config.toml
n_layer = 11
d_model = 384
n_head = 12
n_kv_head = 4
head_dim = 32
d_mlp = 768
vocab_size = 32000
activation = "swiglu"
norm = "rmsnorm"
norm_place = "pre"
norm_eps = 1e-05
positions = "rope"
rope_base = 7160.0
rope_fraction = 1.0
qk_norm = true
attn_scale = 0.177
bias = "none"
tie_embeddings = false
parallel_block = false
extras = ["capped logits"]
init = "orth"
init_std_qkv = 0.028
init_std_o = 0.0
init_std_up = 0.028
init_std_down = 0.0
optimizer = "soap_variant"
lr = 0.00439
beta1 = 0.95
beta2 = 0.98
weight_decay = 0.034
lr_head = 0.00506
warmup_steps = 67
schedule = "wsd"
decay_fraction = 0.94
decay_shape = "pow"
final_lr_fraction = 0.0
batch_tokens = 65536
seq_len = 2048
doc_mask = true
train_tokens = 425700000
steps = 6496
dataset = "wikipedia_en"
Each number is 500 + 25 x the weight over its row's rms, rounded and kept within 0 to 999. Layers, rows and columns count from 0. Numbers have three digits each. The size before them is the row's rms in percent of the matrix's.

# down: layer 6 MLP down (transposed), 768x384, rms 0.155, rows 189-308, columns 224-255
# gate: layer 6 MLP gate, 768x384, rms 0.156, rows 190-309, columns 224-255
# up: layer 6 MLP up, 768x384, rms 0.165, rows 190-309, columns 224-255
down189 101:510549505513523472479479515549513473512499585505538471494484533504476500493485460515498500544500
gate190 099:512479471461487469508477487471453483474517480447505494492537492466505495464533462533512462498461
up190 090:554540465482480472494537494509491524530520511477459493502500493498476508539497519463502547491479
down190 103:483499467502501576539542509488524489523475512513497504491508507501489494474517485495508512487483
gate191 093:539503513501458490458476472509542480478489454495453499521477453490470477484467505510504530486525
up191 091:493476479535530493497504477498500478479526487481483537505473515520505552545504514473480492472508
down191 103:485455490541471479511483458468455544509535495507466546503499508477536456504508515520497545501485
gate192 094:499552536441463518452479458442503514532530516524515522514539535473470519497497523520510477495516
up192 098:510499501549434491503539499511517525496503470513443495487460505491467505528520502487497497503521
down192 100:510535467511507521498500492494508518508499481512501453493495512492525541507500488500499500510469
gate193 097:514518516496466488554498511557510481476484478508537481501523572476516530502502525477514535527518
up193 098:479430536512511472524505511530530478489515485504526504502484517451466537508480558485490493485514
down193 102:486481494538550493514517527515514508486508505520485498507459481500479489490460522473442483484495
gate194 103:499486468456507505538505523516432487471500500530461494471528519501488521503522470530508509463461
up194 099:469488513470493513483540501469472471491483501496473533476535501473509464462536467550527520537487
down194 096:520509531555512516481507533442506534511479443510535473514536509513477486484539487498511517483521
gate195 106:494526507479517502514513474464483493460492481483480511533498483507491485513485502530505512511505
up195 107:542490455505497494470481511537499498486510517497496508497485477504534550445449493505543480509532
down195 098:523486524550480461510480490509491517484533506528509479482490489508496525552513523527516512514462
gate196 099:521513496468480501503497493509435474453492476558491496507462477486517492491514518466538507508507
up196 092:453500494498497495501522509480537543515479502517494529510511511511453483511496462470504496498492
down196 097:476528506515504508478472548490505485521448521503494458463477484530468436541481493465501508477495
gate197 101:517496500491502461529469497521481478470450493523506476506473485530475476486473514505489487484557
up197 101:539490511491545503511501497471488417503488516484503490471510490439488532515474491478438473479512
down197 095:537489528534494493489471537526484527490509491508521496540524507525471509540446499504508506494501
gate198 098:520490492538454484506514495447508459496486536471518465435482481461459497512538467553508518478522
up198 098:520528497515516479564476501504498459457455487496541455533532483481490493494494500502516505460440
down198 097:517543511482500509507473449490435529519487484486500571495512511541519488495478485500473449495523
gate199 101:520483516526474556498499519448525453501489528492520508477486498491502471475520509532492538492489
up199 099:526508487455528520508544495533513487498523567518521525490509481502534487504518514514516498474506
down199 098:485522479477510495504469503498481493471476536502488494484487471476482533524551482494478496512478
gate200 102:536505499489463529484521486448556509477481489521449512489474500522494444468514474519504515470490
up200 099:557531511530469545497522504524552513490528533454448503441469473530503526465509464500493530539485
down200 104:516494512472544509490491511466471477478481503486480481481558520505499467492530518467463501528497
gate201 095:512467501518464517493519524509472497458500522493510416504489483545512527500517464516465523524499
up201 102:508512498518518484487461507522510548531486477510502544504527524487490531475468464535511535528495
down201 104:479462507465452497534505477512504583504503528537494522515500488456491490492468512536552462539489
gate202 119:438514489496528446456494530520460512496463554514479477483511509490485495483485505522507513524471
up202 102:510480498538489458523534549452518504484517483457542533496515457532483479473490505488523540491518
down202 098:515492475519509507515503492484532515451533492504508529500476500506539522488505522469527517511475
gate203 098:502497501515497519471527511479554470526490493482477496495482487470519479470455440450493506463473
up203 099:506514501481504508486522518477478533526515520485533505556545490518488478497530527520488450462479
down203 099:482548502485491509465494491517523519469505510497540517521508514509500544513472489520472467498500
gate204 100:466469488452495519491521510520548516472500496493497543499467477515473492528517525498504475519551
up204 095:456506525477511479495539455512508510517515470506551479511471478485492540461508442511535547555459
down204 100:498518495480485558521501467459489509464540483524492490471452522488514450510531502514507509511553
gate205 102:491469509482535526537513501507559515471480495476467538500493492488493525500474526508506508513515
up205 109:489470520510490505525526492493493513514505494484509476458483514504532518526489529527468508459521
down205 108:496542490504491528532524472546533542529540499501455472482531467501464501500518530505508518488599
gate206 091:546525489507523528495509495470523455462491523504477494549497477464532526480553493488543494451523
up206 088:541517522515522491518469439519513494483539488503465530491480530461478480485475538495483524492497
down206 097:480531505505494501504503477467482523468487505536493538528464496475530536524503493496539467482489
gate207 092:479489517484541513518511505506507469529495468502482535500527505486498506529534471517494510484457
up207 090:525481537509490509527501547511559446484498502504459488527502508458497489505535528518548499498499
down207 099:498483467538532460520492473543489457520464485515513480457487516484507498488508524498450471480518
gate208 102:502516460496502498493481550532539516471529510527536487511486487516502505509504505518522532519493
up208 103:500516455519487504481507523483524504484496546484500494525460481523487521502462514467461507514476
down208 100:457474533478492474456473516482534480529485493453507532488485510500490507508489506475494474529548
gate209 102:501531522498495483464477524494528541477525517433511482511485495502508472489491494468501482520517
up209 102:513492464467479536501500527477480480539472493502512485501473507468468503517505499548514452503504
down209 105:475497532519512509500493519510495470474507454453485518456455516453506538511497483531453487466506
gate210 089:466514518477532503498508493512491492469518505472491490479534534514531474530492451543484528467513
up210 102:500482520508490515539536528475491464499526493498466444509471464518490543448511490566500520574503
down210 098:512519491479538509472488503519466500548510476476478464511482558511561467507467504518482527452479
gate211 111:495503493514489510535508511468490515498567439498521505475550510522471507447501518560499503499521
up211 112:484513480514509493489504481493519517472534536519444472528467517510539490492562470479485463498514
down211 110:518538479485472485523505488516476491468480498521430480502495450529528544519517540487488487495514
gate212 103:492459489466487522541518515538528524478471437470565469510514518427492503527483514530547502455529
up212 096:539508503477588458484479504531533474522533497524499496500516530532465499527525497512487496524526
down212 101:520491514533504447526489490486517559478516494502500522507478534498477526494507520509538465521520
gate213 105:535518482521492516521429541520489509517522524468491482489482515494506517477499505512468475504484
up213 103:536484520479475528487524498505437529466523501507516539478505484501499530524480535459495487505515
down213 089:480497458503504500543479491470502484498537471489485522513467537522501491476447504502505499462514
gate214 095:504501511461483493557526504470481516489494453529520513483493503509500512454522470469479519518520
up214 098:517510513500539500517503509480431492544536490524503487508483506484477483484476497506524512476529
down214 100:523478543490525484483508444523510552484549523505516527490516518540509511525532480500530531499527
gate215 095:465518533444512524488489524524545471494481526486519480497504447507522497502502469528537521522459
up215 098:517529531502511525489519473451464528481515493516485529503496472498478476478528520546476482479504
down215 097:505473492544498472501512513522504466526451517536509505531510523492548532514515518517546468522488
gate216 097:489488524489541521518483538513491544513541542513467517514508506573551512544489509483510487514508
up216 096:551512495471499476531527445500493504501523489508476478501528495497538528535531511474520510523498
down216 101:517478559464524462491503516498499494494504516507486510526539523469491497525523524481479484533527
gate217 096:509492516463532476473510539524503543501493469533459501487492495501480524509523465521508499502503
up217 093:500525457482478505504515518529533490506477466488482500513460513468514509494482504522503476469531
down217 095:488457479519472530480505533535492525524455474481496447465506497508517548544520490514488508525497
gate218 105:523442478512514499480472496477488525486517499496509528511533494508475460471463510527492521491523
up218 102:513482521501549514481479497466529489489540456492513543496487509498478515494463486492505490513508
down218 102:502492490469464487482490525511439466468478470499483444543483457443459483472487488492475486540511
gate219 097:486457455524480535502504500466549492489469532481504513510481520455485478520520500492495529519492
up219 099:483498466517512531526501490503497509545465465466529470449491537471515506506513495554484539481549
down219 099:513479477518484516517512466524483508524528490518504516527501578507495524446491490465500520520490
gate220 095:465518479467522476477514522491476491538468521511511532447508456506493530480474530505478501532471
up220 098:528514519510582517505512458479519489513467504527515502469487518529498491497473547497500491516445
down220 100:480487487538526526500500507464438506506527470505507539503559533521540530508478511565501504470480
gate221 109:523480520458511496519529521519516459508440494526495492464474539507517468481519518513487477462537
up221 112:502474507518466461478483510532498492469519484519495469446503507506499478494531498554547471501502
down221 112:517526493546489501496525499509521467519484483498492483500490512477516483465460486506477488485510
gate222 118:497490507481501520547434514491504511521507522522526532506476500529502532508556490521554474468502
up222 112:472504521487493476524491493541529455448486512484464509498485472513506496500522496501565460516488
down222 107:516493486511542499518443480510488472478521522498536529507523506498519559505504545501542469511484
gate223 100:553525489500492469514501478484487485469503475517529477525499503542514441491511495521504530448481
up223 104:503498536481448505441511497472509500477518470521538471471479487457492488498515486465492495487547
down223 096:505480491462505438510483498489472481508495482453498510524526482505503505546503459508536506457499
gate224 101:499504526474520516531495471495522473547530441514489498522507519515483535539506490480463513464509
up224 100:519546501470482483475468538502510462470506468507489484480447583523497520503504475465488498487547
down224 101:476467498454522512487508448506498502523493515503553468511483485528519514505529552467484525523462
gate225 099:475525539495494461519521502514488504509504518495479503520513498478508497522540481481474542481536
up225 099:522501497460503534489516495501482465518515502492506532546471494454494534495543491509487487502554
down225 097:499504475481456509529484469505474491494503485515499524514472522476462460489456513479517493497485
gate226 101:493503518473507556473516489549488516506546518532499483516498503516494474463506523506481498489493
up226 098:470532551497548498557518525513439503525499507490491500484473473497542525488479505484514484543504
down226 100:503496544464469502500498514485525490525502535485493492495517479486483467500518526488501508495516
gate227 095:505508504536493510523512518528512501506508496517523482509477525539499498518462462490494531495512
up227 100:538518467469530512510469498498531498467497505462495479490503538492476535521499475492507489505529
down227 100:467552521491489477482507485504525454532479535492457478522445443478525502487468520458509517547519
gate228 097:493510526493514477509492511528493505510506478514512507518505498516482496478519517513485494518528
up228 093:499514492477491497493513533489489434474485496486527499443503511461508510516472507512539472535530
down228 098:501539456517522456469541489519454513518504488484510515487527512472478449517456503469484482478522
gate229 100:465510511539474493498518476532490510527453460477492504493532492499498517493479512506507490517514
up229 102:501476513531517520532475494436458505501532486495545544515522528540516523498517506487485506465474
down229 108:467514500497474494496507490479519548501508510500510515502504557555487462500472529501505483485468
gate230 100:475461494534526508480494512475514467539492503518522507524492479514457480485434465524465502483512
up230 097:541508489466459452532491512495454487509505513464481508515477461529480470496514500485512461443535
down230 100:472501503507481525465513507488481511501514460508505479499482552508487463503512468513485473501505
gate231 102:521520539487482516509535507504471514510510503503505520483513478533515484496498538491482520510518
up231 102:507504530517481495513523527486493502521457527461479501475476500489510523520528493526486527525549
down231 103:500513510508509553467496496457481514521516452521535502470540495490480480467484517476477489481482
gate232 099:509535523457550501459486523484489546509481521490495496555499507512482505509492518506522481499498
up232 102:543535506478480506470460527505539500468481529531497469532523519518487516484478509513487503520461
down232 102:496527480492521510479495538523497527425482529506478485482575483527488501510485501552505491567493
gate233 098:514510486516522497503471489545489510476471518502477499505532521533451483486500526461471488503485
up233 106:504485497508526537496535492538509481554498526462509475501442470513444489489568501551496473511461
down233 094:478494505514478471534508493505518457485493486466521481462528492497476508484511505510558506487503
gate234 097:476508481510501439507464496499504540532503542510451502480498526522505536527497490539460493495486
up234 099:515498462452491509506469570475505461507481522517524545478506496530490543479511476513547522501479
down234 102:532486464487508474500519488463499472489421472510495541472495497474466512504496492504494526486478
gate235 098:486467546479504543496523534514510479522500516516541524499501480529501510485537498541496483505433
up235 095:501480513505490493509469472472467469519476497512467500521455471443459501468486504512543488447460
down235 102:465497541509494455529497520486477483489499514526458526515541472474515501526514473509504489491489
gate236 097:538480507510520455499561489552499496494518522528479500518486533500514529507488487486494487503526
up236 104:462500488476528485511513510497508503481515470467503466459494489496501484523467499525460530451472
down236 104:492514527480497526511510510504482498495529495501556510536503495492483502509435500478470444515491
gate237 134:525497478547499522522459492539474549510491479478468496478493479522466517489520519496542499501465
up237 133:493477521520509462515530450499501457524537495461510522528532485486466496500480498498504520449472
down237 108:465475487559493442503483476526498537537498504507515499489552501530530512463497500517471498470490
gate238 101:497536543501521481497485504497500513509496452460522506518517499504538496483457456497472482469537
up238 095:411529535506534506499490492484500523529470529516520523507507491450463500528489474536528492491488
down238 103:517507492526485493474510508476472433491527496504493502543531519495476503495564523498505545457439
gate239 095:485455500489477499494522487510523505489516493510502509490491519488476488509475488526505473486489
up239 094:512469511470474504466512556505508537528532512504516457522506522535506451486482443508500534520514
down239 104:507513468469536502493521500509484495473517487524538533509504471560510445526524548505503498507485
gate240 101:463505501450507511527480487484485468529544487491518459503530458503461505505503525522486512495494
up240 104:476460468528485464541533492468521486522540501516452490502508479502503525463472548513498493481505
down240 101:491504458495505512536516485489483518525483477535482488485563519468515479540512526522518480478506
gate241 096:491517488455486502479516462528480480501535507479530514473494530537580529506485493521486497488521
up241 094:499509524524504493524561491489493500494491491554519488570505541522491505478480547484491515441518
down241 094:493501466507531537480505482511524433509546490536464483522543509514501509507545473533474560447494
gate242 100:507492548504464493476522437524504543461526474531496469479467528484482510513517465519487529494469
up242 104:509539452491483483508532523545530515495469521542491542504473492483502443514527481522497506493492
down242 097:510500526544514499507520505461518467511521496500561478500546525468467509528522482503445527440467
gate243 096:538522488491487495496526554483481493489500470491517487501536537508468480472511541487499452501494
up243 092:486501523475458523488530507494531521460567500496561493500525498533470512510517506495525463519470
down243 097:464479482522515470485502523522503471470497514490469521516501477527501496491490484501513534441488
gate244 097:530500472482511494555494426476524467519490507516494523539491492536475490535523482559519517497467
up244 093:514469437535450456465547505548509547408495512477496476454527477509521501510504510516553510520464
down244 101:501497489486494508419494502491530548475506491464511466505501476479500530461506490481522487505481
gate245 089:507500475538475518524414510519498511465548504535490493495505505509476473527536464477483511449522
up245 086:495464493514478502465485488513527511480484494503511493463459507515460459483499524503471515526514
down245 090:503520490494485493499467499468518517486477487508511495546502511534457500529470456549497500483543
gate246 110:524498468506517495507487477535512462551511485478504475519525504534469514492507546552469493486509
up246 107:481499588476517511502522477494490485527485469493516494481515556507488537511513476489540544511507
down246 095:498548481538514535458484518502504454524469525489488435501540497492483503501529466521495487507526
gate247 097:520505453506496462485483498505500520490550492494503476473482508505494464447473465544496460476501
up247 098:489500456451523492542500514537480503549550529440481460514450476500486511462497489478470480509460
down247 092:487489519480472492463491526538520538535534514498509456538476480453526539520495496512500562548459
gate248 098:512533495558504520494525536508508488499490504494518510523500464501496481445521517504534503535503
up248 095:498499485488526512467481541487511532499535493474512512552482527495499491502524511508491468504496
down248 098:505504500492512543536499494518518524501523503495519514478541474498463493475523541473515480510567
gate249 100:522498492554494505453533493490535517474529552471508520514472496481461474498469495470451563508464
up249 099:543511506496499540508512486505499515506532458469484551459558544483533500468503507486522451541465
down249 101:520508509461526479479451493518505527504503472468499500469517502496479546480516540505466514544480
gate250 102:475517538501547522492510526465499523496490494531533497485523535495525520506482504486515538514492
up250 107:555513467496523473480537452484501503471455488475508458537507527460513507538470488494531513490492
down250 098:470518512500525472487512525527536514491499504530502473522485498484508496468496506470517483477458
gate251 094:484510514510498508522471501528475475495576493544520518496471518515506535512483528492513521497460
up251 093:498480490505458478517494485459501480525487540517534514490495489472522511508519504486483489444456
down251 099:449476520498528516473503495529516516493504511494516493527527508495531486489502488527498490509507
gate252 102:500485502456501482550543502520542492466506512513408493514476514491491486491501507490586554466504
up252 105:510477530500517490510476505488506484529520495532485560540532502436458472494505470439527522540500
down252 099:518460512479493455520502514515479474476506496494536490494477478484459502509529507501517549546486
gate253 103:525489496460507479505523466466539501510463522507485469494495479525468478495517506504496452519531
up253 105:532435453493513494536494509547514491512479511486463530461482465503519493499516522488524492530518
down253 104:519522510517472480516488523494547525502470552461547490504541558545513489501483520512483517497566
gate254 093:496469504442489440552479463526529528499464484518489495487518528492493477430474494452487497480494
up254 099:495478524454498491513527515487508507509492526492528530496496520483511538493506513508521508523496
down254 104:486495491496459511494521518476502510461478525507583524484526509461482560457507491496517509478497
gate255 100:501491512488487506519496471523530473509471493517505467518511536506526476462491517491468501505511
up255 095:466459500569507445452496452490503493532524487520505505459493478501497557490512493481488504495501
down255 096:516498473479504475473516531516530510512489464469510495510506489500463523537451500508475495522491
gate256 097:510523560494508436470499471516503495513508531498503525472486499478536552495470505506500526477490
up256 101:500525522525514520499518533534485501497493508443540528487532467512464501494486536526511509514519
down256 101:468457487452472511488480498504460570547501509533471525491509470501460452518528546535475511500491
gate257 089:466496475470514498515500507490516474504562494540461492507450486495458499457536504487525491484536
up257 092:509518498532509505547492507492477453499482488490508521502516492499506501526482497518499501523506
down257 098:520459525491523520521523549497517526491490523509529490508505505534492508469510482505526526477494
gate258 095:511507474536493498496407528501482525516490487463477492497502519518514487473486481508568498506514
up258 099:508475503487487512498490474482473488509529493470477518506545526464479529526482499498476464519511
down258 095:507512534511518511523567514529498499456491489504498504524543500507547522490505481523480525506494
gate259 100:542512503500521527500452508504505542490533518493487481534502500457488514486424527514490518508490
up259 104:524478491490510468483485489543539470463481533442479539439487511502501520489503480458489539433463
down259 109:473521527490505484533498504454500525564535497474516506508518470520476506503496515452499465519510
gate260 102:511511510526520459456498480486503508490469512519513516497461547535518492496528474483470525519518
up260 118:495494519545511491540480485505522528462529499502487521482505518521472499463497532499497478484461
down260 099:504511489504498524451538487496516478494575471500486470505508512489501484535512513471552518537446
gate261 101:563475507489459494504523532482507502511531487539538519567493491508516543476453506524504502505484
up261 103:481480534491524494489476477523509440523510517531494506519493503474460511493528524462480461504468
down261 110:479512459502529505483465479536508517521490482495460487532502510472507463470488448512479492476485
gate262 095:518498519497496453488504469545471515489495501497508507462513543517506505492487517478500505475500
up262 093:510577501502520490580508510535534478516505478484493529499504477518480503490482529488562505526517
down262 097:454536492481450466510508488520474544502468486462482459498479512514517479505484531492505543504517
gate263 099:529478525519518488510485536498510508499529511514505525487498476524506491479474567472505483516508
up263 094:506507515495536540536514491444502524461478518553518508457529496462492495507535505492481545510492
down263 102:491544564506510522519526526541483500485511543505544481482504513492501510486519496527472474487503
gate264 103:541491492522467474493522527513519445504428454517529515498479483498464490418530474501514529515515
up264 105:501464469520524514484502530526486457523488456528488484511494506540513526491529471504495475507486
down264 095:509499494474506464524466489477507516481522491473503503474495492538512480490479451485536480502528
gate265 101:506505530500554487524498495474482535477473476508520529517494538453508514489502497479485550479495
up265 097:461494497481492514478545457489490483511519532513509508496511471537500482504459498470509492462459
down265 105:523500485468508459470460501489503498484493497511473520505469488547500523534498510479533474482519
gate266 097:464524534440488475507505501492527494510512500497487503477519495485504484486526437510533505493543
up266 098:520543534449512553492498493509505527457510531498526551473489524526507515501491491500525448479474
down266 108:493485478471496472508546487516491495524531510496535485474526512540516500528523530463539511510540
gate267 107:526474475522525509503501541485485529504488500457494535471498496538512464495491490491499489461542
up267 105:505512494511471498501543493538499516494468461510517504489480489497458546484512529480513482494552
down267 102:487484509484437510494478506520459491535513532545519510516474485529512517488473511492492494461501
gate268 120:479494532494461511501551497468511506473516506506506517522520489480517488478483498510543547491497
up268 124:537489490464509465499525495497512471497490468466464511467533463516497463516532497478489490529467
down268 107:525494436466497488540500519485492453507465515515486495500473517491491492526486533485511489525520
gate269 112:543540496489466473493478565469456495480482534479480520520513499500465479473508525481509506481499
up269 101:504478482483440515451506538471462514536489503507511550516521492537483490541498514523513483478478
down269 094:503503485483496523477474501538486550533504503481518543453483560480488513537511493492485460533503
gate270 091:492507511462535518499496488509495494509527456498488509482495512520492497519467449502502476549497
up270 099:507516524532520502479502518534512528492504495519481526545492534577470483527489509488502512477486
down270 101:495494544550478500537492457526458511513524530519494487503491493507522555511467500497485536490479
gate271 104:519458508505522489524470494450506547492501509540474522498497508544495525492506503487481514519465
up271 102:543461472513520501483477561494496507494506501513492472479498483520488544515516528491476527529483
down271 102:483467534510481497508511467469504506513532469529496469520442464476503502538478470488457495508535
gate272 107:513474488519516500511498554468492482469511467529523509517542463476484479436478456523523515482485
up272 106:499526515492502509484519470483485521526475492514465503471517471481520496547488503493515539494494
down272 103:504499457500500488493508519461501516488476493470464454516500503476504477492510492454481496549472
gate273 094:551492496517509478507485542457513512513474463505529480499491500505511517457482462511555528543538
up273 095:512478511522477499496509493514529508499484457544503535479492526489476541556498542507508447492486
down273 099:571532501552489532507519480496491494470504491516501488498487502531481545552496484486498497487496
gate274 100:477481513485477488479513528544487494511504523512492507499519525501494502526497497458525509527505
up274 104:484512482516529511525518475466502504552523514536494529497518515486514525466512526510561502453495
down274 099:531489511514517507489541480494489488490486519496501492471480535506465506520475463507465530515489
gate275 105:521507542519497517528490505467453501457489521465465503542494535490485475494529509430536502488507
up275 116:519489502504555473469506504546482473467540552532510485495494496523543538515506534471548508516510
down275 101:513512484494524472508509496479477544510517505484459526496507435498544525537496469522473489476517
gate276 099:465518441471504474472503472543466548431540530496513505523534489505522516515491502532495491470538
up276 100:505487524496485559505489458506494496524498496480510514506487481518509463512473520488489468530475
down276 103:503505504469506512521528529488517495499484506470481515515567509499471529502545521480472525529490
gate277 106:516514467480479474505508520509496529481463481574511526510471491505480511447520494523488472496518
up277 105:544538473471470505489522481481489483506463453478503497484504537503523537481517532527496481505482
down277 100:495488528468516510531482488502505501515498504531565530500488467480467480491501491485491493492472
gate278 100:502483488505554497454532484489518513451486511514500528517516491490529489498550493588484506515516
up278 095:515540488463534485479471514493499500470485485475494528451475468516454526486462508507497514518505
down278 099:505475503507516480501566549512504494496520500497502506509493449517527512507504508496481524500476
gate279 097:482479499493524515484490509490533542469503467493500493504473524520469499473508515524471524495495
up279 097:509531529492493538519534484509474518499465510496493520507432506488437525522494487491486491500513
down279 101:540475468433510516526524497493499482487525501480510498557561542525495506508484488521509493520491
gate280 098:452451523479486491486495521497528508490492510502511510494501452501535493483541469501502442496460
up280 097:513473472491522488473534468483486465520525530496508530521473545478482512511518521549479523518503
down280 098:513471516507474497552485535517510500496502495447470503485563461506501482519470502524473516460546
gate281 096:489499485535513495502479487525542529483517468536503524482438535476483476522461522484519480535440
up281 098:575512527461540524535487515538491503488494502485526524462531485504540540538499556517493436507521
down281 102:493471516489500492481505457521561530479523510468505525525509517507502504511522487480473460479484
gate282 099:530467482541524495490499508558480493507477471453507472484489522491454516506475465497533530472550
up282 098:483505500510503493493515494506469517492475488503481448496490513503488469494532516504498484463554
down282 101:512548504488503539524545482465539491505501519507525524505481524509497474528502487517501499471510
gate283 102:492484514498511531475485501469493485463483484510496476508470515504519497475552543470491474513478
up283 104:485478410513503500494502466515552483491509551487483482531495491527482486541491504569524494484457
down283 097:502530493546518479465463509522496462445494514458493503506513470489512541458515482526495501489510
gate284 090:529465528475502515490506521471482501512514489488497562499494485497509540546502441537527482518461
up284 090:482463496472508500465470511498482484486494473487501526522520543517534480516521511493494505458506
down284 098:477499505504496475499494481493480514523513511478489489490502478479476466539482497449503489482513
gate285 095:490456513542491526520487513468494501484524466509508488510534504543496486462528506531450469449495
up285 103:492488509550531495509504496519514478454499519494473496482454487492507551451485504461485530449481
down285 102:525503529480492518469481488456458475507516496503507484486520512491521492519523476525532520505490
gate286 109:492471504516495511455489528515504508479452489484530516465508507494533510490469489540496497532485
up286 101:483464522456516527460480480524550513543504532446506501499508506529520504531545485450457551520471
down286 098:508494490511557471513524486487502534460515492477493493508454525518485522556524527482493458489502
gate287 097:515532472508471529513467495500498479473511515490484523530486516477482506517437497491495507496479
up287 100:529478475496502508498533504497529521487490447538527480514488520584479513510544496509479528532515
down287 105:528558492462534485497469503535489500488517510499537473522486458470481468504496482446465460492489
gate288 097:507520481513497535466535487488485488490497487520502493475519500485466513502488474516522498519526
up288 106:508488512519452492511516540498472510508469456487528501507513477525486478486514510542497510517490
down288 110:448489518523470484523498530512472486536474510478483547508511482539479488531536503491515524488492
gate289 092:510495512508573502460483513499527545492490504488510498486449479479473504515526443514535511510468
up289 095:576454489521481485511473513502526527452501487497466502460480456517495479480491518484498440495498
down289 093:491435503464497547504467476508487491554491530521490497516557500498519469493539506526497530524506
gate290 095:496480492537500509484476505473501467502508521443464539505496528517500469506490488480486496521483
up290 094:465517506507432513506540486537508493511487539550497513542503447542534516510503577464453493478501
down290 097:497537527492516465459511524530503528506490502536526529503534491496477531461544498541500528482511
gate291 099:505499503478550499518499505497489504531512509467532518527448515479550528516503534477499557472484
up291 095:504529501500497523564496494508491536443463466522473495527529538484509455449512512528489528504506
down291 100:489522518491489478527535488461532541487503497513537512505523517503497511500497444527519465547475
gate292 094:541522517498489498500487534474497496510492473518501483504499564523523550490488490515490465471533
up292 096:511512511499575498511481496476524505501517486440533475480482487514493490549509486506478511500511
down292 097:526558479494492528479503487503502499501539500443533492510494455469486528496525525491538518539452
gate293 087:507483502535519493520457488455494532480514551492473457502493538483478524487482472460469497479520
up293 094:508520513471503512489547474492498491525495472491499467510540505541532549440490526545507491535548
down293 094:495497492445516499522526500489517489487508517525521543533501450501453499538504505459484514536478
gate294 105:476455528455487459517509526491501545487501485501470508512497484479466538505487551490518499501470
up294 105:519458517472492481539508484508462482493485446492530473518493512521501487488491487543425512486504
down294 102:521457532501536506509510515481503451481491490512537524532497503497509498514531543485496504460492
gate295 093:489506463482521498510467495497462471490516481502530533523494509552505522523509531495532496482475
up295 091:517534494477532479473492498530497545508462500490519523453453490529469491517502508476501480553491
down295 098:491475503495471508508518502497454498511480468496525479546482501523498540541511514493526480532470
gate296 095:474515493502475518457477497465474487475467512485510477529526505504529460516508475543510524522506
up296 100:460553538436459511464509545471483497530464523475449468474541510496480467495517527517516530542488
down296 101:491483511514512488486539506498470465520499509538546491477466483497489562458463481503474471501530
gate297 098:486503520520500493523536470523517458507497533467514571457473540522512517474514494499453550462480
up297 096:521493489509493545486517489519485497512558500469502496535490542495482520489504477511495478503487
down297 100:482476524459502518512488500538489447484501515470499508519478502503484454527504520530486504495505
gate298 103:484515490473486494531522499487544489492524534501530503506460457472517509504490476475503487512480
up298 099:492507473485501490507485488485508459477573511543518492488494535522468537517503516462486462498488
down298 108:531453510484506497510460519488471494475511523503442490509482468516524488543475510483471459525501
gate299 107:486492512482520515487507459481520451449505542467450506489504495485495455514499500495512482496443
up299 111:535521495553527466517500499548479567460515471537497486507534496441520494503449468541509479469491
down299 098:547503519509512522527435489515514506530517511522516520412453514507488526515487485521489475501521
gate300 112:534542515476503455466492490509463492457454516486484425522524528515529532505496494507483489492475
up300 103:508475515523444509505491532535493503524454485518498469497467558463482508483487468541531523504469
down300 094:517450516507468550507487494493523473473500448492474507499501498510512500508506478505506489508551
gate301 099:525528547474477478503512502491499525445533483498479467490504468513508492478503483487524510486491
up301 103:512490513571517514466507507510519491483503505525462492498538462482490509464508520499527496517489
down301 103:524525533498523499478517492490556504512497448490475473470533550473562503514511516515506487517525
gate302 103:502502477508532502492501476540491500475522485559463494498507444474527479524516526536466516462488
up302 100:510492480541506521498430543518487517456466513507467487499516511477471505472498541503525486517499
down302 095:515474481520481533505491495477504504506514473523550487484530490490522471490550528500500479512499
gate303 103:459535477542531519537516505522462506490518514490489510531496524487433522524489500555512447530536
up303 110:498518498475511508520513469537509494531504515496487519484446485503511523506515427496464515515511
down303 103:470497530492518472527509507512517544568513494516465557547469559495511534501489513512512504465512
gate304 096:527467523482552493538477535531489504509492507470532536504506513537476498519496492536541571507456
up304 095:481535477485524464490481475508500478494502513469467526492530475536499527480511447484541482538530
down304 098:487510473545508473553439525490479507525516481480498545524489531500503477472516488490555532527508
gate305 101:501510533504519462526464494499502501464491460531502502471518487485518464542475520481468473496525
up305 097:487476470544508492482553497523490469466498534504463505486523472500481514508565488518473513519500
down305 101:533497500490496504488505491509503515486473509541513496539473527512458503510507503498532457508496
gate306 096:481499477511494490503569489466531487489515510543518474489511466524496500471487493518548527518497
up306 099:518476506509529560503466505516511500514490478568493449507503516528513515535494541527503500470485
down306 099:473490481490481497494522461496508500506505516530528511455523473499507509489489533480502527536508
gate307 094:535531537439522524497487482514502573509472469516496468499482533508518477506483514490516542498520
up307 096:487471525499504493485486530464516508486511502515493539511485537483501465494491506520508487494462
down307 101:482512531535434462514514511507510495493536505482471562499501476491519522521509549494489495443490
gate308 108:513508495510511474513490539498538464499476497445484535510510471507512482490514514467503472521480
up308 111:477487515486465484525490518477516480533482505511474510495516505466500464506496506526519447519486
down308 108:455482515489513498508480484485473482479522475476487514482534481481508533467495487540492556486553
gate309 092:503485492519476535502498469470521499476531473525499512521467448528496480511493443482487504476498
up309 093:500543515489519492536493496501544477474488512520553475494493529515507477537515522499505514480505